Part of a small language model's weights.
Architecture: LayerNorm before each block, learned positions, no biases in attention or MLP, tied embeddings.
Training: a variant of SOAP for these matrices, 2860 steps.
Each number is 500 + 50 x the weight over its row's rms, rounded and kept within 0 to 999. Layers, rows and columns count from 0. Numbers have three digits each. The size before them is the row's rms in percent of the matrix's.

# up: layer 5 MLP up, 1152x320, rms 0.118, rows 314-493, columns 160-191
# down: layer 5 MLP down (transposed), 1152x320, rms 0.125, rows 314-493, columns 160-191
up314 107:465510527427432452521560588582489455430515533421464488504471421475448634512424524430492473469615
down314 106:452550526461494486482478520485466507431503545504480436553480454508490558486507515486458472494579
up315 097:415485454518510590486502547511503433576432534593460520447439473511537511527464483450467455541473
down315 104:509497538483470562499511544430566459501537485507568474500455476449498433537387439480659475501528
up316 095:521411451453506494466419527458522518421441507511543572529529406583573522517567449531356562385500
down316 098:594527508549460490540524516473558529551452503469498549548502376501575487432505413435576633471489
up317 097:559577556543454595435492511491555528532502538528503515624477572442463434513485478542521518464590
down317 090:524564448472432485555464541483491445524499428586539454495478445527593518502477545566405404595449
up318 100:458504457547520447479553500539506510505337497600488554457665518497610523479501382489545426514451
down318 101:481474436502529502672474580517544508538425510492503442419523463547584486549568593525442527505539
up319 108:475462538497456584528539611556501498503476417450475462497528561494560443533573479475548492547569
down319 106:524472511544523396436474508443478461508432617551476598428507544532469515507435503584439548422549
up320 092:560551488589495424524479518541555477570445457570517529489480486523570497657469489435489474413395
down320 099:544548594537404466448524441594513502563483636530485503496464568422438451579560509426531501479485
up321 099:476580480526499486551505566543507550518576563441493484494602564481494550473558459486515507512506
down321 093:377511608432439486422437539478554469447522489634468486459549502590538390481483462519505508595490
up322 097:529456498501528456559475390453555559511488408524427454511528410370549467550494490443576517507538
down322 099:590492559558517545430478439448440504472458458448541508445395532520551403560562517516504569429452
up323 103:538473512440466510467512577531508532516426520574558539454440560520495498497530432507422538632522
down323 106:475523477560536495511468495408443487518569502466510399507503578496473450469518494434531483424579
up324 106:405485508567540576477474491576513470560582467578578489477484559551548496563519533451491453532524
down324 102:487474547455611542450408512545503558462438512516492499412515545453557490479515518511498470518509
up325 087:533517594506459476519479556461537540475542501480489519463600475532513571458514419410543612471522
down325 088:538444555470511592509522508511453407473451569512506560519430544514616514457391568494433346538516
up326 099:468497443531458546527497513481471542525525510571515492460530594506422546542562420415507454502444
down326 102:478501479510488497496576444406545539575487517441496512484495516482451486540530527409504407486518
up327 100:624541509545548471484559512435462520602412512565509486588499556479447575477536489524512469483533
down327 101:509603540539495444574509453508548420538557410477478492441473574548521471484475474420501505554475
up328 091:510559434550492519561458490396475488480499506493479486506427551575562547485567489406390433557413
down328 092:459439568468485517435481540538471484592537479474474534443519437556521527461587458480536443495489
up329 097:643438425500593539561421508447456555519484506477450560465444472525484453569566587556460398514465
down329 095:518506557516461599491570454491490531586574437526518426432459479518488496504517544454532466475508
up330 111:444449493522488477466576483460482483509504480510451450545429449554488521499536541512575516510522
down330 115:524584432543473472432487533490542571435492532559539568525502461530400536456294514484470485476478
up331 093:492460420637571493472435520531468491511404483543545454490530575477448541463534488489521543452476
down331 098:408505511460467549536463464504433479535495427448444534543504473417555398458511472517553469498516
up332 095:542420492472462513503500521524475555429605487478589529583542481531511541499474415508474468512482
down332 104:531434450513506428526455504469515512441498497570420396546440377505505375473513487546475452529504
up333 100:519477463571555512398538503590415424417536479455463470464511525508447423416462584557471551527417
down333 101:506463518568474493468504526501435486550542584467546503375412537529484599409477531507527484516444
up334 099:516509566575394465589584513539519503498416505618509460500491585486528503512493490454413496497592
down334 098:530476498536479501521487458466518496464496558509454563489526496417447566494468491511486484479437
up335 099:478490555532485407460514527577472426536495506508450519472395431522544513506508515502479523569491
down335 097:446557392512493575466458465460479428469533519481494424379489539563450439460457516529436542569483
up336 089:448502499400506504529409522465516479552518491386396463507514447539479533551475447447496505525547
down336 087:499534493508541499571545518558520529461520598514543535536535553382487511471504454527515436521440
up337 102:464479486489569531526467539580523435530550454475555490460556497508542462423540521467531485596490
down337 102:511488495466501521507566449517590544512466483456549530516465438459474532505420574544477423454508
up338 095:459467354544491468548421468519463444521549451522479489608480481460423589455510438457566455556488
down338 093:463527483560505597546589533441510540589518464547510494505590525437588498474556533478484500563455
up339 098:594542422515449470473470518461528541452465527383508474492569507426634461625512508456441522519549
down339 095:480485427448560448465620531467503496499524408516543499488533483580444533383419503482527409532486
up340 093:641471581502537443487494519584385360526381499417542482434339479473534468518408470459537510445558
down340 098:472429435483507551558464524484580505460577502527497606469570513504431539480477498528531483473589
up341 101:500507526513563513532455484563494554478517520473527561549417538521474545480417470456513532520456
down341 104:504485476577418495554504491371509398483426522481533557518581402571587536443425498419519519480567
up342 098:470468458511468485568590522457460532547495514430527484495434559500472449471505596480507485564535
down342 097:517603521508493433459483445526439559567560463495480454543422411422495550492435453486412412569551
up343 100:565569556539529519416534576494509562387461528493505488543495541435487523462473468499525522559560
down343 098:514482556491539617564450444479547555548474487489511528555502494401504529574460486478416410505508
up344 102:484365474487479558471461600511532518511522517567535613437468574484437417486441485545481571489443
down344 105:523500444409504389460473456559523393482539453484531443417505507480503575507567468497544485555562
up345 103:504550486483485454503616553488574485436467559494536422567530510552438483429486538591470486450462
down345 106:629443541521438447561559470444530463426498505424431441375525528511526426472525517532517489545557
up346 102:501517590476521479419503592482407470476544425453498538599444518515426537484522483524513594494501
down346 096:456480496495519486540492509525528579424525463475514595504528512480466563431494502504556411533473
up347 094:480415560459527479456491545535569522607523552468549564470557446421460508569532456541497457540473
down347 085:537557492472402483522562543466489470457507425498473444488474506562444554457482579487503532438486
up348 098:432594486513543524575428545509414468538479432500557458511517492539481459529464516476448499499429
down348 095:553564460542527514474603495529461434548512507559377513419539460517589441539534434457514493510455
up349 098:579464553564521492430465552465448494506440503491595508538506544477477572512550530610477490453490
down349 089:481469485513519454456477552532538541448391559544516497492526541512476419543506496504470490406537
up350 097:443550566547455524473404541496570467433467531531507568513535510473487446534387479559547492511459
down350 097:473390431470559452503419466547520470552461415449510475602487490492413524518561519518489524538433
up351 098:470488434448535506546490418553430498517496393499494438465495531485511489526496498488414546590430
down351 098:623585447509561510517510463475533468486548522520552548501425502517461543522462478496492552564612
up352 105:470582497495466459587565465512464461560539440539552486501509547515468392442513532409477549569581
down352 105:490533569509479581458488468474529442464528494378489579512572401608506553507546441494477569492566
up353 106:545481537604587471472591464519424511506517515520518448513551516518491427475519476525492507481598
down353 108:540460422616465504467481490535555542522478440473501480505497523448558588526450398514513525502486
up354 099:513391551507449494566505499442524581469529497484574379591423521546556544479469518543539507488476
down354 097:564542470457438522514540459505462509487524553524540526537465482511528513441542545534574512566493
up355 098:509499526475422437514498497455445519541584478461436583476481500542522552509539489484572504547527
down355 101:598540499542481462475494397443450461541477460466560600508478525460574427516533553475504492481560
up356 097:492535438388502557584530551461548529498423522490478508507484451587509557434451470524437553420518
down356 100:505483444513536463571443445431555495462425547492468483487499477540516489408415456467554497469507
up357 096:493435417504478499565523490454489423583442481416530451466482478446491495452439440568538485458483
down357 090:574556509558509490478526527462512469397522530522431468547520510602477480354409446536441424549485
up358 099:427513462545474532521473513498565635451470513481475439501448564496554555506519478511500489508440
down358 100:478575469489547459535556475601500470560388511489475575519503450546543515571554406501450544535626
up359 100:580438549500585503492508537569433435619446466563515536504382508498493479441548529468520518550454
down359 107:438472468538418486483427500443512544527499536514493512490527590541488508503397489556478521447547
up360 093:439557505473404432463484496522502465595482506530509482572596509467472603438473478473551472394440
down360 093:556560523648589431482538454519446511486473492551530442473478478502450492598412604427518478570421
up361 098:411538519514507431430522557487561521396557517531454455484531569502452511487506456484516472426493
down361 103:500528468469542494502502447541450519449454489523535573530498499499454577439488612605613466459512
up362 096:510559373491530531545538479511454497535558565481571458455618587526406478553458460508471437476561
down362 094:516436569534454519475529438484502477518494496460447441452526415462603539504465508420525542544474
up363 102:443557369450532530404516367481455568645473462502514407546461498499473558449504464535512457525491
down363 098:484500409536488424495514521498473404564547520543391560601459389523476382598500531460462593519526
up364 104:478570564538528503422507422535521489437574497488516559517418473528558559446454493567425517546519
down364 105:552494534517393516500566490499495467573534518510589410511559411429468505528506515594478535504443
up365 107:476534469541433446511515546503584435529488469481511455461476506421508488395482615574563517466448
down365 100:544438431496438492540509497478454561500584427429549496462533534562469521422512579497534541497572
up366 102:423534461607592598537509510486538489405518507542484516511569626490503492432523453489593504610476
down366 099:506495486492473514481647483471431500524422511461474522541494570472512453570458526540517510416488
up367 109:490395457495494449556392467488512435549537470462480517487604442467574476564499479551422518474523
down367 133:473444437450462486462459482377515442472574512518493541431525474424541470404567513533476467377588
up368 100:385500541473523419604515419527395461493453470519529436471485360572454487513480480574441508584463
down368 097:470516537518500511414469500441430474444460550331538459553544483462544531512547522533568510541525
up369 090:595518400526498528412461576548519504461527470445420483412500429428475446490468429480518428486495
down369 089:483475561372465422458444512507471378530524550418441530468518551544471514464490544489515436477506
up370 086:476471449493477465478412544501494522490514478517586439595450458513453532475507467446471594574535
down370 097:525456561511455479503543415457585535414513563485494503505536556499529505524509482500486509504513
up371 098:581561530475526475497437506449474500523446469543471487588470515455607488557422476485452564535526
down371 099:500530521565481488453507560478452515548567452504435480470460464479409498515629437578538453476534
up372 096:607568543470505472479460471502560475485502569451512516537429477525481580541482502495430516416610
down372 100:437577447461432564515460495381488461508500498530441474501455455508539470446446458521523503526455
up373 100:480425446435442549533420587509469545528531528594534437481571457482430496541525444430500503462479
down373 095:467495455501502394429474592638605488506493439450500541440498425505410491487501476485459433460571
up374 095:532458417444612466498532514492559465599458489486426468484463512576550458452440462493545530493481
down374 095:591549504591466589524475614523470440434527543483428502494411524584491478449532570558428533509398
up375 104:533523470431548473582474496549516465440532551569459510489508604503501550409468581499432511513392
down375 102:429525507571537590471515532533486480536443577537499508443435546601620604557465513489508535545499
up376 096:477472485536503456591517426488470409447452547575483383495588439425439457511563440529549564534451
down376 090:456565488451556546415561622492405442513501545391529564481456499515502515480544522463531440545529
up377 105:487595605532408549535413541501521477438564495416527431466443585486543515482479509543475548510642
down377 096:535398500520500513499539364480464487521622513519459537533462491471491507606442533489564402515563
up378 102:544524600482566495471435471476518489519552511375526434455604503527493562472529479432487563521495
down378 104:564445560402497533465521489563556558466461532524483509419535471490489545557553510539450522423573
up379 096:541489504446536507516436475437426387491541569464411516510483438523509528424430444469545397416508
down379 100:426505401515473454350531526401464499493477523458590556477570579466511494571533485473493409520426
up380 101:537430501427514460448498475554544460493475520509475567438472440490500486615478486559436435465454
down380 101:509510451487514547448528492538394467523513449438415593528450439518515447570516516435537526507447
up381 093:534435498480552579564526547444382389481467542485448475461533422477466519578533521451504532521497
down381 101:478509455561522420512505619418455457527482542615538426383584505592532530511484520508500509481512
up382 094:496467556555427479446596522537543476551472475499567414503541430386430534521547459541533457480541
down382 095:411501506355484543462470554519476507471471556569547616529488548530501459515467464431563459507430
up383 097:436472488521466455596587491529437453448529407511496456491475586503492477520445473497527501479405
down383 098:464555527474468519466568505477537508460496504376496554497453546488582592544454406475504513412531
up384 102:567534575487506436438603515458509487485508571462550438542456508508525472443445515554412506573526
down384 097:483469518592505473488516457483489497471444485504459537516612587429484443489483486522542552646578
up385 101:479547562552491492561520531479446470443492420534567552432552470543496472498485435480396511593609
down385 107:562521493424424438451538451500527533514466483446457467538392479429519593544526542561480571512506
up386 107:466512404507536529484360479578476495550560507545559504487569534481598495576503543466520622572600
down386 104:501433435545467631546549455541528458468530521601500512536601489582529459431565530470558566494551
up387 108:582431430471461466560481433537482483500525488390518491520520505519418473486482423464447431505506
down387 107:530499455544607530499453447413392536521500513420414472472517565528471468538374494441494464395538
up388 102:525597472473480439514471408408532487437492518535522500497499508522565518488558474604487491473547
down388 106:445404488441543516561530488466672520510516391545504478467528484460499481492490509471569590543480
up389 100:460514463510534570511525546451466474391507507418507660588458444447529526540443581581495468493425
down389 094:518479465495535506461409463531388424645483539592559596541433518476580512471569535463486565473439
up390 108:499508527542485620412597579473436472584476509384456413524496520472603447532558479540503505526494
down390 109:476483487493546566482449496553522504536538444479420501472480480505641458517557465428438452393563
up391 102:480588526494560453541555508494538505561518424492602454556494622495469499497486469500504462514474
down391 096:476463493464578462491415464492448595467522471480434477464496465540548436537563441511489496528520
up392 093:496494533470543470416560509524493530470494599474478431478448560417416540474567564502508493523491
down392 097:495446600479428493515496542477416497478537502381554451519449493457560481493413533529513507513559
up393 100:498511578583541623532472516435529639518419474555576436581523567529502459535470520498469479465494
down393 101:412491547461494489536427578564491422528374493450559473502533446506470460490474525493472544498484
up394 099:479512457532559431516489531580540456554494501588443522510567504462486462538547530517456452529507
down394 089:538484452404504481620582449426562580540470570470505496563600514366552554479612520432453536517470
up395 093:480556505410572492522466510494432529464459432518536449467450565542639567581522497520542462452494
down395 098:575435582570518478470404452509551456517495592442521521572510418433413599391515425531469532536392
up396 096:492460538428441512474577509521477444494418531492632472525567448478654523490583528451521450485397
down396 086:509513455535459489542426502386536546565537451478463426474479444437475526514519397435538504440486
up397 095:553554477528505481476504548499574458519392512526506531600574481400452518411423475396506530555530
down397 100:407590439557533429513455491486556501380499545501557507475482506506504555492449578546440452525484
up398 094:471540500669556546535433471511529474484439524631525383499576569476527576594415544429476585503530
down398 100:470512479470543500496483524531452499562504461515434507503436436503431433595470477520405534448531
up399 102:470597526547435500429530604509494495467490510509482499473481520439487438526498378490513475529545
down399 102:598543558591575588438562421459566508528573467481557530507472501573485496525460475454530475492533
up400 098:576488573461424528571472494446490529517506503445426568564510507471539364547536451496470549588480
down400 101:494498518483497467485501447512457477429398448483492467454495475425431476517464517485566486504415
up401 098:480474477507608453532504437391588489561549501580476474426340505496432510519533485516457477473555
down401 099:484449526541478541551540572507580521610468544515492484524524445467547496543412448562602488534449
up402 107:497524479459592503481537562514564484636475596518503557543494473472551495508475497587493532529658
down402 109:510564439536501503524577519528493480505515525529595457484538516518530540440431454467482455528525
up403 107:560615556522461469429520503437435394453533526519451543578492546423582463406452518457434414497583
down403 098:450428525531528561508535552581537535426509412445517452444424432420464407555504413539419549500461
up404 095:488533476442549570518432430507504550508586583555508511502455458484483519499528461555559424513578
down404 095:421507523536454599512539499539529521557481475404489500515446541532451558560416509472516425417446
up405 104:422463419549451496467496480469525511473452537415513387421536455481537540437516552419468466588388
down405 104:497559475365513378589445465475484487475560502514422485473478501508504539573492465553503522485454
up406 092:514456428459509481521423479485580510534459479566523541472518564497396537525520542469584389465497
down406 090:451494483549495533483557498499478478487589430430447390509531475499577457515467479506415485468465
up407 101:547461503552608482531545498481537481509518567452462519432436522473561494529501512520439454541528
down407 106:393464438527401496526526503517455487588517370435504500465518485483571441384451562464536475524536
up408 097:558492467497577474540472496542488555599500515516567515509509513476413450445462436589508489524464
down408 100:511496564547478606539514538502441520520510532529476534461509504526561544464444563523529503516508
up409 100:487465459510483490490458542565426546529500480562456493592453466586538447527534489468484546635464
down409 107:540518476559528444502495416537387543564510510506596463464547522477473526493536546599541515429515
up410 090:449458525594604527466399523427496447430527463488572510487400475416486542541501468478438436591448
down410 093:498515488470461512507468451571512521493531502591403535561575505421467540472504594477535420453455
up411 098:427483489521465382414532435554514494481497613497501457473493508511548520537486537489448479470459
down411 098:508474508479558502492436540540585597492482465527469557456525473495478487585598473487373546506573
up412 104:516474567481607519471420533466468528577396523516473604445491549538465559623598446466496489554429
down412 099:533539486389511512436532490459463599534466457546483402451577532566483529515597523528520573535488
up413 099:529460565475631509530484531505522541464421493476521566525461486475462424513450495484568585603548
down413 097:564570485529522516449571583522389548544601502541529515414434511572574516445586512476464483438592
up414 098:528551518450548516491573516460584496529514513452496470425530541542510510536498418528471550513514
down414 101:522409423460576574521483529400513409500542492535542543504480435501543519456549573431506502477428
up415 095:558510412450475510538521446484514506519379531489431530525593473497554485470415438518554492508465
down415 101:519476482469536553470559456463494534471387450505492439581470525490459506405401479452460530500451
up416 094:450517487486501457549521487493522490570435443547468418559526507542484470463451475438483546566536
down416 090:459533455573540645508432492525489401479556481433481489511484497445481526381461543501605491524471
up417 100:506522507526487476409423519507533464595377543497412440447446584512401487438502488539464539446536
down417 101:495607453406486534499488478530521536524593464503488527550571474433572497521495501504488479546436
up418 103:532477428552436551524417518488452559521510498541493513453531480477534540525478456521486567534459
down418 101:503417436527452551475552471487455500510452459498529464541495459466500564439529536478406507466522
up419 098:539477433435452393416455530508491476524535457488423414494471444512440514513467501608577482545518
down419 094:500510471505520476519473517443496526448578495509450495446503575519486402540478488562445495567567
up420 100:540476488648480525485513477586481528516440485476565497474459476464435510517410677628582521503443
down420 104:525520517491525551492455546625516464571488513494605474426473498451500423433488491444602452447475
up421 105:525520546373631518448436597513541488623466470459575511508484576438414452412501484507441475466559
down421 113:504493508546508448484495568459444401525430448528472496573556580430516569491492520436460490469444
up422 100:497529517504523453521467465429515598562482538512510477570442448507525475648458497599545419604535
down422 096:455490493526535509476581558481374554541503599546525536390517471477451600584501556501497528388494
up423 101:483532504526441512484557503432491499401476354510427450475428498467438446477571489482402559546474
down423 097:505496507451509505506470472521492534479514534511495427623507499471540555497497544558425473413501
up424 114:611523508519492439441536535574465511601556524471538493525459508411402495565468490464413450511554
down424 099:593485462565428497478506497454521482447559487489549522504514485483449535403421478521519419499528
up425 099:520559546446553492564485513538445608547471468511499528417488561485430491440466522466490443443509
down425 095:449425597537573474484513488571521451415454514439488400602511496453550481561560510500518520495417
up426 102:486466446479506581539491483529510491482556460454512448452485551509565482600501479522513492497379
down426 102:506500539497524596595414535527438488603618446536553509490451447505536612369494454430560541533467
up427 102:535619482554521472476438550486485561420535576514428539548533555500416496448459505564655508486415
down427 100:521467552565553511512457525576506551526548592564401472519471536576514470455530590586417495492542
up428 089:480561500441575596470475451431497474497545427509523423560554482458464436442453533568471477486477
down428 088:520488530552433437437623553566424488454411475440444551483536491491524600499497527480511429474461
up429 095:516452602437659479471596560504560505540448578428498589532483488521562505516428497499493446506444
down429 107:570497438529609503452563499464480472512502448493534476463460522522501454518413458414467469513523
up430 099:427481457505465465509430540442495560448535493437502512544515457442519446396504504530533574594532
down430 104:487489514466557449534525567482510451530583572561458532494573526508389479379501485437543543448468
up431 100:547506497434513464504596505481446490574566477526535502572445607483485471529513555472494459555552
down431 098:425500498519476482485508606459517507524523516525530381500465468524485442570545529487491448492589
up432 098:537525447440482533564502446575401492455488533533559504468505500553346559466564602491449567480427
down432 099:545544522508503485425443537559428557522505460477417503573497434509544540520470565459544496531441
up433 098:573504526505491468528444529497556513397595503491502535584494481441556479454522481543564463458489
down433 098:552527518468523531471544540500420608539515483529454422433533467520460448506559514485494469477540
up434 102:573489571520502528466451537448436537525449524489492499596439494497498550575542548473458544583504
down434 101:435516559466541474497585476529521482517503430522467500531516530484502557487547508506526490528476
up435 097:467537490510443484492442434498542450529502520524572477460531484573476413517439561496540568476529
down435 099:487424542609513476488515522504485526499488440310502480543428528543510496586555521500489534467570
up436 099:446587660448452481493531428453537485560490485486453591584480457650484558459489430565547565487516
down436 098:465506418505479460481498527513465556578474507532466513526388487512454538528592424526501531500529
up437 101:514423566569480436470465503524597430549503573505561539523575507409521602433534511519435468491603
down437 106:507571496536512525494411480478485541473496569385497526465510545556507434466516501471538570440541
up438 100:483541487542562443435376528469536438455504531460444565536440430469496521497519536514505532509416
down438 106:481527465502540533462533412477532576503480420463493468495453463482460565460442510482586523521501
up439 098:563522509517465523550475534479465501514493501362556428454474532470639433591464357547481565514469
down439 108:562500499424488501509468449526550468598512543567453440482500530503433560494524488528509479532413
up440 104:488447511442521511479572520596471538545462511564455549521510479547489537444496466498562556494432
down440 105:521448448504481439534550534480537484478520431591551593560506451533545561463401584523443439447544
up441 102:541586589519449555449560530430572538520454472574474485527485500453493496523480493498602499592484
down441 092:402475485536422516461511477499468575547529419503438435528584598500543506495378477465471514518478
up442 093:474523490586594496465546477534526437501550415491543487538479503506495482412444460475624556521502
down442 083:564531537469497537487465563492545469513488507462498484524481568496524595578504466458432497552538
up443 098:506397461534512528499481556453514515527519557581467506498580486479534439414533426452469584489505
down443 101:564467508449480474457519552545518540549439438459521634390600438452414443496482552528353502643421
up444 105:476531475456431495439501523552503483399433524518470494446481501488501580492500479501482469503531
down444 107:529482493528477550481460460510500529481475472503507343513517498540524486514488492446512513501550
up445 100:418525541433477477527506494457509611452463450417527526544487375506474528459469534433483460564486
down445 101:504497585514560456440525521547573411410560546447543512443568512455532517488566378466503460469545
up446 087:507458560445478475522434451586483511507475465519511464526584577548445604428581459388577454514452
down446 091:444520488599409476496435501506506502479616447490484518530481511499513438453450579512419535534523
up447 092:602426433491570508474466461466471479517476481425504475560551534488488550473573464577495457440472
down447 094:550544455430563513471447516491464455466517529542546523458501480534477474473533498505538450575493
up448 097:510451490424569524537539510477516473602548478549555514420478382538449542500495429485524533429474
down448 108:458510575436533498552572475482395450360486539480546493461533435495436445550468528521497570486504
up449 099:445498535450468420536494425513618457458597539626462453491498449489463429518513403576514586499541
down449 104:513452439564534497447475531575529497521503448471522446504453501546491481468558464601448530556491
up450 099:537440530456562470500516479525464497503549493538501543531455446508493520474534430498480412481539
down450 098:508453549527498470462550480412416461552488430556481474594555541535563565509554503534433545455463
up451 105:438479463481509512526509626506496566483405494439501515539552498551542516563451463462520440371468
down451 109:516520473572516446441430470488488520518521492502466429512507450497511496609513459509506543430598
up452 097:506513493518555479496451563492495460461506458564504596541536563433443451502412443498562527468471
down452 102:503518566501475513549456490588460506483485510457439495517496440543530564422545496526464502551482
up453 094:466484551516505480568513598388538502497487509548531422478492525583518468447442514652468507472467
down453 093:536453505513464505387497434442493528537517547505515540534549523456516461588502466504468484550596
up454 120:538557504470519533438584434442519504624509431613512383444550455478411359517492482552465480487607
down454 097:448488466424526513507506450437461530501440577563507569437392448488484468577516627483478529427573
up455 099:500475453427463596566484493485473567561366552517541504553552504439567474528491356497505491477556
down455 102:531461534525531511483483437409506636429405457523496514493516532547521514498378488589529467506484
up456 096:489420487513472535584492472490540463450525483454485471552498491487505610505493406462551455476513
down456 110:479525518522500502569508439553573563539498529465474537457475549572623558527516479608553444497523
up457 104:505454472477487495518450568422424463437501479401447578563439509576380471398486556521513510550483
down457 102:482492465625570514518441538521572548562526480491493523475512458568493449480503545469420484470438
up458 110:600484549557528567485464584479467458451483520446563501537440367456494437399552476517489484419537
down458 109:499383604519421555532440502571557557503499529473505651489511490513592543522504518455436459501439
up459 096:542446520524535497461527500505529379537401558510555434455535515506559497507515439536557541525516
down459 099:517509485422438419568467469528533512513545488513452486455513523470520503601432492454556563483494
up460 097:441546554476549575361445535609505579406500517496540520532447539522496538544431551457447507553458
down460 101:480510540529471532502557528500476578420506594451541490571469466478476491470556457511483486509425
up461 099:486586510510442464528423486489560545480452453491521469481405495483520453554473563549575509538477
down461 104:525517477433507552526461524581412560534443511379468514499489561440543508525466459544510495468466
up462 102:500490504459520508592485585451525520502492574478382513389517524488463432571661528429556468544459
down462 099:427493460510429510477500556436508446458473397610504526495497367470485498456594487391510493431505
up463 100:469503540529525495394514495500507420431488475491498482485431520461551470448573555485542516514469
down463 113:523492459345577531457495464567481437469594621444516425485483445506475586512517478404527458454475
up464 099:534533542487431478553421460541455543481421547475499496602472579559527575481583469479402552496520
down464 099:463428533398482431530509492565515477607524464449515527440454483516490525527538518421476497586468
up465 098:486487506457475557595471503516465541442546515499561640487533550507448438495648429532464421562595
down465 107:463468494478476529475592487578510608530463431471483606466446457526456509544485465453493505464446
up466 097:390444628399502476441453462516521511467525461448579455589514545571575502487459531558482480606555
down466 098:482535471561528584580567528510478595521440491495531569426544569452491540446510395545577513501503
up467 101:346457542498434546436466556559470574491519433527514423528608463426498502533586504522562548546486
down467 090:464476568503465472521537621554550493517386492422516547490569490564404503509544431539468527465391
up468 102:526592481510538543515414443545580500472532439428451516507414429474527504478564570465555464458437
down468 107:556471527583501471413556494442530487505547514508566452511511495478480460622478486526575449481415
up469 103:447481522524556475572476580492515544483584440468480486630425494556411458471460601488406485549506
down469 101:565602461481457430472557459516469500543425517447495497499504376474486510567438562489484568515508
up470 101:504483602531539548487499474555435567503540476649514528487458418520540472522426554427530565551490
down470 098:455471442490470431451446548628599447434515507487454547479543456558470488483478418504540507330556
up471 099:478444577436466531478581464518436432546392485547418545590537601560424548455460493517444527464427
down471 100:533410441483512482600464484552555411499536557455591458533474489456488529620580478475492495493656
up472 096:508614449520535551489543565542443420437537521530519498588424518491477493481537508549528474519499
down472 109:487476616507480428477496454411399460488475548500575570470484544453537508430493606481421521411437
up473 103:441454518490465547487570464430516507491535567547562501580495488530496558553511467458527425439596
down473 101:527502510552551466464556531474469532542483543433551512590468483412561526461552508555495471459534
up474 103:433471439464525447464559489487555471455435505531629482473390552607489519554563439424555541506547
down474 105:484483482625533470544410537409485442554538526445425468557471531546451448538595398468492485451535
up475 091:493497432506493424507465459484547365455506478525531385488508523492492460488548496531551396527582
down475 099:555337467548584503483531504551467535560516486527551408504499520536442481555464488632553438460503
up476 102:432491548492468499535514481554434547513541485495491491496473586477541400442545487512485476449430
down476 104:531433525481468584553537521511507531456572524419427442430486469445452495545593458512444478482426
up477 099:513440566630507495494408533455522530522501529468549497523514524610428431471435505588498553423516
down477 089:450414586506499533508475442451514493486381502511502441474491534493519488535563569541510404545454
up478 112:509529523438526538481524485493587420538555488444445521542506619470488505435460536497472510561564
down478 096:498465506562526513500553622472546570506386547522528493538389554444417440565499501524527537483506
up479 104:565369496462552435520578481509454512552526508535465458542563534519510480454472507519557558519473
down479 108:504546436561482482501525520579548450489500419497466456535494532463508539492608460575452567505450
up480 094:488537443492492484495511517451446487469532520425481555525526510574482485533460432547482583449459
down480 105:545447499606491472519483442425525491431532508385507488466541506490422472486407523456533428407490
up481 103:543505581602583548503536559370525580508557424478494544535525496546485473478521473557479467497465
down481 112:552553544482485544399467532421434507413507542548523566555549556554510580542624489581444480465498
up482 097:388449541538497473446513568461494412545475448460505452538453444488515546528528509507548552496446
down482 098:593459479582539547447552435452431473479520454550534462492481481539489489512514550530495458348516
up483 095:530499498561486434540493526527580469522521524628456426485457520481467444421484409589438507489510
down483 101:407492476569559446522516481473509555529443548503562596582528393401492514569579505479512507454489
up484 096:527576569506360550513497506435444392500424454504546518532551508484552526516560627522499583535537
down484 093:533563456534571583526515556557408533529486563529507513523461571542536461516534448460550539459478
up485 102:533506441499542468514472542437550443448530503440489556608532582537494544525514541524427516546471
down485 107:569561447565447523518515530550400454466549544551631428405448534447528477479595409511512453506449
up486 096:454499471544561514516551561471447414490614407461438492583516469575612464463471449499567525542394
down486 110:569391466507546479551533481578467476567486472531476561565521363467547431470501545482480491445436
up487 103:467291504512470437554408534507531478502512475491402521502493486455497527550468486510450476509451
down487 114:451545455499448485470473441467565578573627569532525517545572627412534553461470451517514472592501
up488 095:473577575431449497530530542538563487501487445476446550557502520514493582495543499482570491509517
down488 094:485599352536508532400569475553492563509341514575498399489540388606484461452526560602439545479471
up489 093:534491530481478518508439569534443494535473605509472453464515605452485495524478522491528512541455
down489 094:590476490455495511524532497497555394545496515437470498476520401518462502540509363524562572456504
up490 099:580440509473535499486525478544511399474456476526532494517466443425504488508492481540482571571517
down490 102:472500447416495547516497414520533576483522477609459539517572506562563462474472424469493516489514
up491 102:407547526488516367610481535477466411538518500544562514475495546506557360582549441522593559529430
down491 096:495501548453460478511561538486490594451490503566524513477610420453529500500492509542541523489518
up492 095:525469446477540530449526528564509451417494532541623498586551439499565483530511469523431537540487
down492 098:466424476496455503509484475464556464519512554599406506563559424509491525478546581483490521565601
up493 103:542517601559498530528463531478582441442447500625486437530413442471616534487389484507493464491485
down493 105:424401503561506409530578503550471548422480595514477454526458443525510564514398506518534568457576